config.yaml
vocab_size: 8192
qk_norm: true
bias: "all"
init_std_o: 0.0122
init_std_down: 0.00518
max_grad_norm: 1.0
decay_shape: "linear"
train_tokens: 321900000
max_steps: 9824
Each number is 128 + 24 x the weight over the matrix's rms, rounded and kept within 0 to 255. Layers, rows and columns count from 0. Numbers have three digits each.

# down: layer 7 MLP down (transposed), 704x128, rms 0.158, rows 641-703, columns 0-63
# gate: layer 7 MLP gate, 704x128, rms 0.363, rows 642-703, columns 0-63
# up: layer 7 MLP up, 704x128, rms 0.391, rows 642-703, columns 0-63
down641:115134123158098129141139141120073159125146113147184129132102142126106130124100133111116141182133081126096132135135104180119154116156137148131128131101138122116124111143134091112114121149148132
gate642:127118110141137144123180135120155155119141115111101178143083124151114135125103172150147157120163086140141120111134119132131114106107119154131084136184152141146110081139155125101118121128123141
up642:146158133136153139092150158120118104145155130144143123167092133140153110144113104107095116138132102098155097096129126103144087121127132174129104114090141090186103092137106129126154151144142126
down642:101133132083115103143091161135091128083142137137144149123109144105110128138082142142146098175148169083109136127138114061121117153118127064109147131104126153121190129120092090155168115162104120
gate643:138133140129123130125126124128128126137142138135132134114126126124122118126125125131123135127131113105134138131126119130135136118135125137137121124112126125146127123125134129117134129130126123
up643:138121125124119128139137125132139140125121132124124130120130136121124134128130146124124110136129133141133129146130126117137130131124130128128116136140124106130119138136121137135135118123119125
down643:121130117131123125127136138132129119117127137135132126127132129129126128125123125138143123118138136138126125133129131124143137125131136120122123140139131110130116129132120135134126119136119122
gate644:118107133143179120115130105119197157154153145171120164152157125133159104119158124165110131171152145156128112144099176140107116113151152105153126172092126137102127103172171132163111104192122114
up644:136142126124149099113137159142115172154157118190158144115126163093132185116127112147133167121141124098128130126095126125133115123091096120162154147126154139099133097129154140083150123129114124
down644:111125100134113093109100088087133126112118130140153126085098131132147123109111140133119122171124160114109124124104083150133150172200115121084137156126094123172151130128118150134136098123097131
gate645:140104150108167119128130172133141152148080098147098095111121138119108116166134132099090143142133131082148090129120129156082105112128178076111116132103129112092142083127134147098156179085170167
up645:145140086157143150121111130125090152168130064124139140127148122124182122146179161155177179129121132058160113093106143130128115150105132069125114134089128080083156096167139160094125176145152117
down645:127066155147180105108075150107139133092092126076136154088154145089160107085117169116121154117147119139156093102133190152113110180159136097137128103110121130142138113134127134086120151131169124
gate646:156128164092137098121101135142118138140124152107145157136123132092135123142128155190106111162114137106185156065113140117122108088203160101117124119123134149173185160127093148132136162142088168
up646:200097105106114141102088165103141131108109140186087128110155143170121092141143133127122108151130142111131096120102100119103155100109119158104122121168104145087130143141145145133136132129146111
down646:121184147130166129114118131118141137168134139108123135109108127124180132138120119124153110113080144150124123110117091136179130115115132150144157152091143124090170110098149082082116163115106112
gate647:092154096132138180098121137100146124168060113144117142121136119145148160159126102108114106096173112135153096127129118105130146107124101151104142143108152106130121129148110109123107122153122113
up647:144099141112107105098113126152117121079167133126187132132115114137098102100104103118165129144116163184128167150182124138123123092144144134149090141130117134146137112083081122128137079141106117
down647:162161160119141146117106128145084104107101074133165114086153116108191137148158101166127137116118086141157089113105112127145127154104137120097148152114180148142078126091128149121096148150123175
gate648:156058127056119142126179126070120133093111140122074106177157123178123134148098147106141098109153134140119126145137142166118124142121104131130146095118146127154112122100147167150134173118130157
up648:135186127118122132123116163109091121108100132188122168083120125148101138104140124141108137149162138132134125150104097075145122123101144158123121139141160074108126135123098148104156109160130072
down648:138151142134149132140188155141091148090130111142129096122139098142160087139154139080113138135116075129153183156126160081143097154127146140194095085115168157120105075149124125105125162088134145
gate649:078120100087095133135084155157175182122167101133117126127162122140115149148111148133071100177136152152135164116097100168132138115104102222162123156102148137162135134147144063134142131135153126
up649:156143072152135079122127136186167125125126123158130119197143139137083124146126095103164121154163077136118075092115147104149113104116097124094108133167132088156082147092125141123175133137112142
down649:116138139123129125129131149167111145094121124112119188147114134140120124108141137103108139107138117107129113126112113135145133125123170070168142174168140119105113099155072151143105125135138128
gate650:136122110144166176116116147131133162103128171111164113144135151168146161127130080145105148159082108140134137153080228141164143142137139113095134134132158143090160137115112157127115139105125177
up650:098088107103140157118130146100098122177184142103126122131143122088193147130105106100130126127089139164159131133097193114147156139186107122119140111124134145127143123147088121119157105105141173
down650:119155109085144069130137119117172082104140142154095122164150116132112098098150133172155136131184137117137128149189085078092125128107101130122091094119136144174146117120144122145105135126139041
gate651:127147138135151138128130113125119147117179130150103124131141099123121146116158165126149103131091136189136115143102138172130133153134086144104154173099149122120127138135156143152088109152135116
up651:122119148112103152119144126116125117145081151105121120120147087070148092139116124095111153127108114123136169102130154095117117116142103122145129140175127150124121127127122134146144157121122143
down651:146125144131144130144103155131127142139143085122149122137089152136132138146128113121144146102142119135114140117143139143114125135085144122111120122119123133109123135126116112084113134137097076
gate652:101127151132139095161105099135105115094145118163129107125090145130121121184120103121115124081152158112150152156162108149082132143094131185163116137166168170107102070141115129104134170150132144
up652:163165118140141156063112122184148141139136131134160144120163067093132102130122102107140143158151180146131156146114139134165096127163090120139116146129069132117092102091124131142145176123080148
down652:125167099170106151128145156114110110125140153103122110092103166116123152122114133139130117123121147156164154135137090114126078154123107155142117138131128147092112096129081149158102105107132147
gate653:137156143131122104166101141112133097120145177127132131119116092098091134137140142157098097084130149153150099126132140093099137108095115128109148123120172136171131145125066116119100181159097152
up653:138138130110069128128151146144128141134196139141113154126120153220140127103110142092108131135150123142110098119129126092101181120087132093114138106115172151112178122126121186092128109126121107
down653:112160114127127150119098112141126125123142146154145110106089183169081121152106161187124144152157142132147106145156163109122132136137150129162112136131084147117164143094139102172103135126078147
gate654:168147105153162153122094156112124120164160147144168140104108099144156178111147154177142106083133125086166115129155153173190126134151123165130122125153167124138122128137115156171158119130152080
up654:134099118128135127173141099115113144140146151147140168120127154129089132137175099140183150166132156137200076130101124098132122121140165129137144169104133114108114116162123127154144095110137113
down654:130097122102156132136086127075127120134132170172125083165162147162109104104120142086158088099120098158104161153174097107136147157150099105121144109126099090123128115134102113092154112143136100
gate655:135115113122132138105095143117154157125107108142143090194105123136076128177183171139144098117092075105112153102119125150105133128158125170103108141104148128150115153104140101136142106101136175
up655:114071145169152130125137110100094129155177162128131133102084125168170143143160143121128135105130155135170073177136111096137091131151133132128151092133146118140145128152144161129109146183139105
down655:132120123111155164115139172099127105108129129128160109114164111127134143134082160143162131119140111139145110111146106112096119106115098166117121118104112094127192150165126151190117129128135110
gate656:118119149143160127118090146123154130118170103168086170137156137165133165083107119125120105151115147115100131131129148105105099105141107093122129159132139132131148095118170119178142169156128138
up656:119071132089142144089134146152136105104107157129142123131141150143128097108155129121119123096149135158156109162132151106111100117156123137098123164099112152142163148146139086152152138133148099
down656:114186097107098130128147089120130135150170103090142092146137099122114161135130125126135136126117109152135110104078099128139142091122152113127130106142156112114160157108100159126097137099160116
gate657:148129136125135149146102159103123117168176156109136121148127128113121093155140112130135125117138134124126113112184132102124128111108135138137080109117119131102124114114132145112139129095117172
up657:128107126122113136144079137103131135135148112119155113143129131118123072130139105141121136106152142140133106119163133099108120097096123125144094095124130119130101119092141149112114151069131152
down657:127176145120093100122110139126114146135131148136137102160106141112132112162137094165144124101111135145160121126115117133129143157127095110121099118093119126133112096115152169112115117135116141
gate658:175166149141151112143133131138151079142086145151138102119149121115129152191106168089126120111144157120140114129130160188111172126128111135172103152128154144121134132118120138162150099133119102
up658:174145124155159123134129102140134136100141127137118114146059120133110104147140136078087172129133128098146132117108094134125136136127116046120103132060181134163155144144124136097107137113124150
down658:147111159111090145140106142154155142118137140168098152129150124113115105092130089166149146110099118165109102094135136069133131137173176132127115096131131110113139123107129083080142111128153124
gate659:114121149150101081146127121115084143133109130093129130133141167138127139112178146132138155105123125145130134061176126127137121149079117100152153129087107142127137162106106107117091112119082140
up659:139084097095158157107135106122135133140124088114135135129108130110165151144141135099129104059135102148161139153129110094133129070126141145123103109125099148155130149105152120137069135079151132
down659:115132128112100146179157112152142099115153128094157142134128143113133114141127151084102120126125115124169127116112186137089130124108126128118153125130112101146119142110131140106100119147162080
gate660:123130105110146074148112157139132093119159152123131121100105129101116114133144114145143109139097143149136118135104110118108154122128113083073142128187120110101159142121140116098110112132149136
up660:114134129145113120120103098111108047110129089114101150085133125113103113131095102145117122122109137158170125118128127148131101118129175125133127119131128116131174172120136129094142163146166132
down660:166123111117131149126134118128153142157148167112131126125137128131136103131126144130117137118134109121130107112143125082135139123125143110118156139133144150116119118121161107135115093111103069
gate661:099119115111098126102131087119117147138105132173162136150140110129117174122122128112150120132110142165143111137076144126134122146113139123143149112117129107137116089156125148122113162114133134
up661:152122126100112128150135090101115143114096146151153178116130142111126125112076113114167190129124151143120156128132133071138138147156119143112126127134102158108148094164157122073135136111117122
down661:149134110108140145151150139124121115130116143123174098152096119134114112080170171134109131111150128142149142132148131124131146103096151126104137130104142121145134090131137091134074119161124129
gate662:140110177142121144134100114152119086125128124119148155115098116153148101120155139108131144122170122127133079155151151130127121098131150121111150123131157118112122135111127133091109135134143089
up662:124100165151131128143101113180080101103153150121116125148140109129119114124118146115116124102118129130150111129164126167098159123117125139100143123132126139128143131121095137110092122137138086
down662:136140108107147128112152150117142130107127137125148103102149148099119115113140119135090111129082133112110087116145165115108132137140106118143132124095134094128136138110154116126135128106143130
gate663:096172117147121129128157130063143167118082154094167173107160125132162111104141131131122094150152175146093186143178129125110057151160100133155125097166110121147138118129117146155097113128124145
up663:147108107166117176165119161096138092172171140107101141135137126128135090157104130126134182177112117128147163141078135130134144133142122110151106145141128112112110133145169101126150137109098089
down663:131174079130159124160169163115128198077145166122133122147138117113096150123095131116124075132142135114128139108126139143163126158139143119141128103099130139156114128101131122078125102137126135
gate664:128120121136121116147131141091127126121121128152152125071153121118087120112109120104160173135133142104143122119140171126105180122152092136154123105152134115118165118118120145137157122158108126
up664:126139126140124129084143132114129119118132137135145157116150095148087174116123144158089123129104141095141101199118128157143104129147103133130151158128156128161086107126092108141134134116124125
down664:122138164142142142131163141123126107124133131132163129095153123108132119128116096176119134096106123147127154135132117140161129134166130129122099129113064138113139143104192124112140136141156114
gate665:114082127145159166110106167162128180113134137125105132139155107134124129153131149142109121150160110105154125077077158101101099111174115137103140093145122136094102109161123116179119140156127121
up665:154169130119154138086144128159077116101104118077152155126133102094118131116138163130151118129131080154148115170173126135113089141138113138147094155047123125143089171174123120107113145131115109
down665:144114149154101158146135099128145129113146142158135095156157147073115066143073102130139101107152137086122155091093159143119166135187170130115084129162098149132111147109156194082112100135103086
gate666:076131134113151101083103113086103103105134124142103148130147139152105117159147106099163132075157133128104172110121188124130082143122149098107131135106168151118136180075109125108120116140133146
up666:117173135153143116143109114107148145168112113094129175083149142111125179133108162106093145143144128119155136114109121116123125098103075130142117129126113143166064149138140096175127127162119094
down666:133132119127150143152149136129163102119123154121102145155096135126118094078121135124124111108111114099150095127176096150117099135163130144091143127150105105128140128160109130136128119110122139
gate667:140116172150133140098171180158152122180100148156131127128161121101121175089078133132089135171127144127156130152105138158119130099164185117147156142134131103115140154114077132073150139183129155
up667:125125154128119090133166138169151061133140114158158167141102116152116071089095123128131081156115124109120129082139177101112097115090161127122119110110118154156148165170102148126159126132173132
down667:118135135132142127111134094140112166100070139067103134193108135114164102146163108183119162150091138099131161143122165089151117136117092127117123099114142137097157147151161130235101058121045094
gate668:115112128142129131104143033133134103120083137112121123131129118134126112125171132124121132102176104143175117109108182133147138116123098149120136149140146195177114097150145106133126076145091135
up668:106093134128055126121164128166149089152099141114110124127130107123117142107127127123111170141114079191143151134144139151146154128129140169122100159137135126143088105131116158094126124125105125
down668:099120115105202114115128137111116145091137134156108149112074117166110096128116143091137137100129110107120135145135154097135128093139127106088151139144163107149099129125087136089115146158128106
gate669:133122180135174107123097112172142168154151125142137112071119148120143158136142163155146185111146128161140131100101133165141169128065120095172120132163170177143132107163143106183138186179107128
up669:099101103096118145163156128108125154160167134095147162127118169197177125133149106118115112145178082152160160138147134095158085144152122117134121078124109144089159119160135115180143130134087097
down669:121167095160103162089151136060171122086094145161122153166153126212097063100146147096099085151107108100162151167137146161114174090149147128150144140132159108127142135081103135000119149114188189
gate670:096074082091119119113150095177103107175160108120140124083089127113164115127131147120108153131183140103196143128121161085114156197142152147112133124114156164153139092110093123122105128091096148
up670:116160115172137138123113107109107108180125167149123101080143141129158115138143123116126149143159166129123161110121098125130061127082130139139098120140115103112170106171097139114103203076150119
down670:107149071129130147153136168108168138137140126123130126153156116098125113091187151113161102111167166143182151145105109055103130145144126130129106147174079142102125112138108129072111103146122128
gate671:092134131119114123089143085130137132103133101117154128179153103079141097151138145124108081104110099124161093132177097144115165145112102112150156125102144155143164100127105161067138148114090138
up671:113154127134145120179108168102119148137157134103076133126101087144113131108192132157129121111097137132105144103082127108128079147135154126125151159094176175130115136110115129141140096113160116
down671:153096126152201103051165113104152124108171151165124091137115133150109114150138124107117112154095084102116141158157128162150115147125088129119098129078120156155129129182173137124124159143131105
gate672:180088138125106134132117145154130165123129154057133113154146091115115169156124145101157106107111067136101161105160133126163167105154165104093125122157099142115148103087120090108111128079178102
up672:153180149161062144131162093157170150147124077114123114160116153110164111123154130140176112123158171152172122135128144113091186110080124122141088105126134109143078157162168083099143137104106146
down672:128134075146196170145126114167106107126139113166159170124102135141133115152102076130095120149108153131169107158100169113147108141122074153163162123063140125159134150128131161150127134159100142
gate673:121148113143111143126142121082097089073105107097144137140150078128151139118150140100109134161128150143166124127120124107115135114105128120152163118143153123115130120161148120103187121139120153
up673:127126144171140129121112112140106099160140140148149123117088115130088116151117165075151109138128150141119149151111151135142139142085103140112143118125138121120117174184123111133124102149139107
down673:108118111140125130141147141130112133106143101121128110165155133111151128135145109102143156136131103152136158143134120083174089133093128107126139139158150081110141132098148140152143143141084133
gate674:172155129124103162108114158124143065088097151185141103197115149148072090111117072116150144137137116131120151072120105172130131115121114108149125086179175147132153152145123167076131116175080162
up674:083144133132166109158167106168131195163102111085100126097122112143163133109182137191111081114147120117135157152139108063128134146111141136091113168134123127122069103150147097161130143084167118
down674:125132151158193099185155116139116095135086130117077086149116141150166065114172118133116086135107109150141158129136139121092137110147159133109096180103106129132129118157158133160121164097135132
gate675:131141132102131153071115098157136118133163123149150089142141155094104125141096121169088094153173087159163153108180154126138115139124138116196112122088111154103146155127082106130135160097094121
up675:116096094118145144161142101128104105123163132121142163097113103144155180154127126135121158127184116122145143150157096090152107152126137139153126099114140113103107133107080148121139106137201144
down675:154129110158144091092161168130163119129148151176115119050177096150121093175140148137142095137109133133153094145101108133092136148099095158077136121106100135151181158125100165160110131127123116
gate676:129155140137127109120114144137124115127095172115131155153113163141090124117115225131108118103131149170106145152064079199154108126100093155163135142093153132173137104147118129151104137120108117
up676:117102177085134186172140127118120159165106106192121161112125117117107107197138104121141139095139112122106109115152144131157212120149195071067086078161118152098136114146146137138144120071151148
down676:132182145143126127081122120155126100111112154149106114127140159116099126139134140119119106167180144104099132060115158065099128144090118113152117093147136148176113145098119142162123177118168123
gate677:090105105113111143118148116117159142135117091129131102111147123122124164134129116176098124109118105135127141140161135100103101144152137125132137146129149133139140090106085112116117182117108181
up677:140114155096109112128132139143112132141099087167133150169143093116175143133119114123105129110090107169114100141187128136097152120123149128131170124128107115096169104105145162105123171105098170
down677:121176111123089133149101106090178113100152128146114115119101124146140151146119130143085150095132120115130106108097109147135165097089099111118124120129133103141160133150194100178126058156119152
gate678:120122152106085119134121134151103148098154145131139099098147149089115102093139092162120137120111160107122155151119125071105124119147139141099155155104076139134155130160142125125134138147111118
up678:149161095144121127117097123166111135158105131132114107129127096155102149102124074124169111090134142093132124129136144141099103107139123063166126137107126116115159152123146124146083123087159114
down678:088172156128097123140152089106119090076133152136136152143144133064124102120145147136150136130143098127110157144143096072155150128113185136082123127147117092107092095169134129089143114157104140
gate679:145166146112100102158098111188109106154179148138155168125118176129152128129106219155134111145124084117109122152166128119137163163100128155172099147107145133118150147096123145116130136131133154
up679:119139105121134121123147149128154139151125158075101112147092130119122169105180099138106126124072127159151132143145139144105122148100121158117120114080103111154109112142148160119122147143159132
down679:138139108142123158144152129077148140084165136121071111145162118189085178112070158118101136151125124123125139099147123167152106065111112123150143139065082106093147147138198143094125135138124107
gate680:125139126094082149144157136125119135141071139182137117125151089124114174099129152126128113114084143150131137160163089201115103151137102161125107098098119136146114154155152145127124132118135108
up680:073110156126096104135110129096125086135126125148124151144107134137130097179161095142131151109107123150116108104119135121094109105130097119133174123129120127130124129134136138153109160148114153
down680:096086138159147132123125126139110109120143142069168122164148106101147127142121085128139129141124131116137132094120129097104152145170138119117125103124144119099140126121160087142152118091141174
gate681:128124124124125111135118130125120110126122128121118140127133132122141132140127130125125137132129130132137132131121131132133129131133122128131122130123126132129130123119135135126124136125134122
up681:125138128125135138130129127132123134131129131143125113128120128130117122124126123125126129129128134129118121132134125125134123128118134134126132124132133129125130137135121128125136122128126143
down681:130127132131125123132123134126117119137127125123129132133132132117139133119134122127126129119125128129128132130124128126133127121133132130126128130130136132119136123136134115129124133127133131
gate682:132133119140126172113108094152084132122090125133134114148132114091106138117122139162124109098126139124147114151131109179124124088098149150140129119093159127139170160122170109146094120099159141
up682:153117125117095104088105134118129137156124134128142088165123143091122140117146127141093115118137153115154093135145113133119130117117116104141115116111160119133177146120164146166083108114144133
down682:119163141111132128125143117155136123143122140108132139138177141108134106115114121117144095113148141164125109116113105126098146153136120149189135165139094131129099134110105119137169146136143162
gate683:139165147093131155136125088101103168139126169152132137121142153141128116106094155094125134137169129090117137126164141127132129144145178109114140106137096103100111121177142141093088128111112143
up683:148118170135124122152138146060120098141109113111127157114196118078145072130119110103106136098131122128115135154114122172116140075108144160098108120141106128157150131166164121114092174153094136
down683:081120114092117103114119148188130110112167122172062141161128160130137113135124136097128123123131143124146121155139075167129128148157109137172160101079130122131158149144128188110135129127111103
gate684:100114133126084144107144110140107149115128163100128096127146101168139158113130162159139124135112114158162128125110131151119157101080162079148166157122153136077153130118155107126129140129142146
up684:104084176143182123130155125126148134133109097096162148151104124097152165149113146118138172081176139127098131137107153119137134110126123129150132112114119152119092123103062145129123140158120110
down684:105150104133113160139114136144121139114106138127136108145102142162147148136133124083163101138099156155121105130129145151147107093125146113129134145135111116097096075138128068156117148117121074
gate685:170096121136130109150163075089116104110158144122151140123133124144133122113153099143077160139136120112147064115159086135111170161113128117132123114153104135088182100140139140112111108162106096
up685:141150102129199113168137100114123118115134124146103095151134174096128109147144148131102128099141117077143107130137108130084164108098126150130141089103139157138162112144127147154133093124125092
down685:097131106125092135140112088098085127128109137139176122121126155116112147126061109106138113141144094149110107154150167137144133150130153125115163106196124101114075095139151102164135116105181158
gate686:118076110082156114123125088134186106089114088099102099115134123156112173158138129107129119134126169122130144144127185111103133161166179097137145164106129157097139136130208119120105114153092158
up686:140118102107104120122110097136114135105106137132075116117086146125070093169113134122099117128174135130157127106142124095119144124160153106131154150104087145109126113099140150106075124112118134
down686:113165150107124171115149174125137149133133109119084155167161154154141139122095098074102100150069133130100110185159099129128121165124083155097136094152128153142147107133114135113183159147188093
gate687:120113088114106121144148158072124145133156133151101098133094138144132111089131147142150095093159169099159136140123120143155133110143157094141139147122111121144112122159162118146141130153115111
up687:106138127090080143126119064143148118145115133164107133109155114124149125140099166131122146137095117119171139124130147143161129101129109175103121112114132122100163144125122136141125159106126116
down687:131142119139133117135121124104143140136141099162119105123153174096129108116136152111112126118094162124112137099135096121151159154117113136160135125120101119149110108145126146169117139117152149
gate688:135137146121126125110134111148138100124132146132125115099113135139099130117131153142140141117139100103152096122148128141135129113151102133124111127145139154152138134148116167130097120105132129
up688:139152129137143125135120128138133109115139153130141132132119127134126136113124138158146153119152099120145098106131127135134112119144109119136118118133121145147138139139123131132103131117130134
down688:125124139150123124111168136118161125124151161148116144111142132118092133120098105152127128094157131139140101128098154155118134142137146135138096132120111135116119106098135133126139151122106149
gate689:131115114132093143127156136152126161138090129180146116136129103131060108174084149113081166115158128088082123127129111125157182152154117149129143163174112084097126137085139111107135142148114081
up689:120139093161135138138149148175110137153081119114109126088164104187140159143144098140112151160153151105172122145120146096102108107155125129061139153127111078090113119159133081133108141160111106
down689:157126134127126110119144112159111156142137133152106115121180138145076143112107157065160148057124131123146149140124161108149155089127141079133137156149073114103137163112088146186082122125133063
gate690:134117158123159098138132172153122114147094148131132108203096142121083091117151130172108127117088128092095141155163128117099130130114153116162144106092149178092139109184135115173121112156125079
up690:096128071174102113170111117127169105105141145146121149100141130144109154111104151126153133120119142140096191163122126120146154115108134169120139139151134124101143107106122119125168147160135140
down690:162154141104122119126138118160141127161139190093110154118147094124166095117125101117135110123092108145166100120125142109116138121093121102162141155121140130191102139128108102139115094123105118
gate691:112116112150147162118103085102179121104080130104114133167108152174138115132147153148123138116157164103168165131121136146100146161111127147144148134135138120156101156149131143163131095158089135
up691:140123142162097119132122124116154132131105191122105103129140118144131152132100157132120113114140132114149116109125105110115151077128115134114110132128184112123123091134086128139174136161134116
down691:157096154126115127180113102170108111133123086118187120165148159095113143118112068147137118126113101109141133041146138125126103144139162127131109111116084175173146199113109123126124127129105122
gate692:097117097116148095129107163136171171153123149085151157156086179126102150136141102143138133151133128130114135082156176158167146131116136096126148115135110156074148135167100131113094119107136086
up692:088127092108100138136148129117114135116116130175115096155125159126087119167093109051161138131192127096128145086161103138138152109134091116128147133153173125097160154107103086152127154109167134
down692:143149106102116091140109173100141116144111143119087132137096113136126109144138112145061104111151096132150104150096170119113095086123104140099120166129133131085168144116150114176087124158104163
gate693:123127120135150143141082087155100181121132127144123154138119144123129118110142153138133126122142151152132149137122108144159118098104141129122097125091119136146097128089133162134146145142143132
up693:118110113145160128125139143129153139131152127138129117083146118136147136148130120125136154144129102088112112136118126172106125153147151119109134118138162138119161100087137133145123110145131154
down693:141121148119100139130144095108146113142119138159139133101139113083132125117119098125096136142136116128132155107149116104125108127123161110141132092132160111153116112165126126109151140124120146
gate694:081093128139120143124107086116139167152183085169136141084147138142131123184120101162058135173127143098132159139124131144128088119151199116088122160131141137122126096110130130121141121128138121
up694:119132153118066178114152122168133138113119136126142109136140148151131121093159156142088148113105156096139152097113197130096111139132123139094148161128184129137169136102109096108146177121107123
down694:109111096102080137142106147171132156116122128169116157127124111096130153156155137117129122166154123117131123137159144106123137118144091145156110123090108126113072128099043137147159119116129117
gate695:154139141171196129152109125117079149153123137115135093106145126155187129073161181139159083124141225157173124117101178137111076099127096125136119142101067161149126145130060169073096132125103103
up695:146124135114141155130140166101135145120091120156113146121165111062131135176099144088152093130090122122103159105153101147168154127173131083075103132124170153165166151161112143110112154161137147
down695:129096153081116143188058115111067151162056122135130166132055157113188116153195130172070119095087187140120130083148080120144074101192147155107128127163083150064139103124110112204115138137077141
gate696:141141104128158121140133138110159126130108138149132165135139098168095154102158128098105128148135098143100141103138156106165149120162116101080144134110110141125101090128145123133141137136112172
up696:130127138104155157161107123133146123141124157170103166113145111105111091147105146114119129173146095118138115144174114138146157147120125161120145125114101147151075124113126113122116144162113151
down696:127122120125107120121109150132152126129081142132101119164131160152130178147145134148146141102126125149107163101094133136124104103128125097136142161108095159140119097095107114156129126094132153
gate697:149116115109127144104153121120112159114108140138127149123130146097130096169171135142082074144095144111157160122152122115099106145184169118105125137136125121136162091165139113145121135119120120
up697:129078171115125126103109136152117062134150127158119096160183089131162141101104145140121104129084148136151111130122135159122142117136097087126141127153117158142134105133116106124104131095128114
down697:115121072115107120143101156120121105155120149148108136113136091157148144109099101104116146123163121137137108118091146176115132117103117129091145080108148162133129134081144131206128121169141161
gate698:125145105154133145108102069116149155182126135140119121106144125110137112124115188137137094149114151126120136117115115104123159102144101150107145115155125093140120118138145123083096163132129117
up698:147118106128151104107091111108118132128177124137143125114152141109096139124118137142138114116114185115121109114128115117105135108129116126101137103158141057117137142149128113132153102157119114
down698:152116100141131133127126117098125139121102140129099115121082085137134145151151131160104137127138123112148124098123105111111116162116123127177137136145143098110156135134094150151147120106123105
gate699:126107118147130147132116130145116123164138124122145144160124143127134128094119136160136097154144143123157139133123147134098130140101103126069150143151128144139100139118114131144128140092154187
up699:124097107146169118137168152144107115125156164137140090155165116196098098145139143198088118152110200140122151197148169182156104184110107187163126107127153130117126136114134195144071133115092145
down699:130164114124099121137128147177128140117144112152128163170104135135155107106121127162154122095140137114107116127112114070100128119117130166056125150148110153108150140099097122167122149097161144
gate700:129123106091150108147135154080111123172127108103138182159127218157114114136102123130137137143123163139118146126163156070127103091143143133147161105094131167179165129086134114126151116082143113
up700:114141134111134159117132104123141157135130156172103097104102139160142159150110139142159122188135094136103111130118156081106101148117161108132144105102105122115152140125143166100135133074138140
down700:122102095143124088123122135071076148156135108174170145145079114141091147135133106171138147153114152135141155140118108091121130131176131125146121099111115152102114126142134106069089143123125093
gate701:148154202158121100122133155149083171127111148131089152121152154118089120173129150124122109095133107107129117148115081139139159113076130063149136145116135147140151113127131138126134120135128158
up701:162127148098091133148098110156115115140135161125120154090133118134123138090092142148151088106089113075192124110148133142143107058140099109118135151141176148098129126112135131149132130126120159
down701:143107148118138109094165101154163131085152128120107137139103141142137117159179098110115131106112099111139078149118148071160119081124144149083115137130093094088180131173154109151111132163164143
gate702:152129121076090143128117123126129151131089122118118083207105146152124154120091096154116127115108138125127101073114122100094127148127126175086115111095137152135118147112115091126155176104077140
up702:162139165084140136132104137112144141149084110068171139143127162140115137113128148103151116149114158108137104085158173056066127090116160149102101087100119101106143164141139115129140094128109130
down702:107150123119156109096146095097120118131108136124148092148092124122135118066130118116151121101115147150091169122110135154138107165106142112127163150137076173133136127140132100057111163151123119
gate703:158144133134141090110188171101125146099135121133066121113153107113127167101144113110095176132118135132143116125138138147166129085125159117118136134168146124103118106152148140156133133140150155
up703:106142102166148129119108143169108125134140106117085109128131104127124092084156140120107201132095119149119140148115121132150128114146133105137109101082130110129161124114161180130120100140124121
down703:137114118142132155169134105165137120150109159104154140146089126140110125168083112106146090141143112122113139142143093133099078178178094146131157139127099129125106115137109105174128088115139175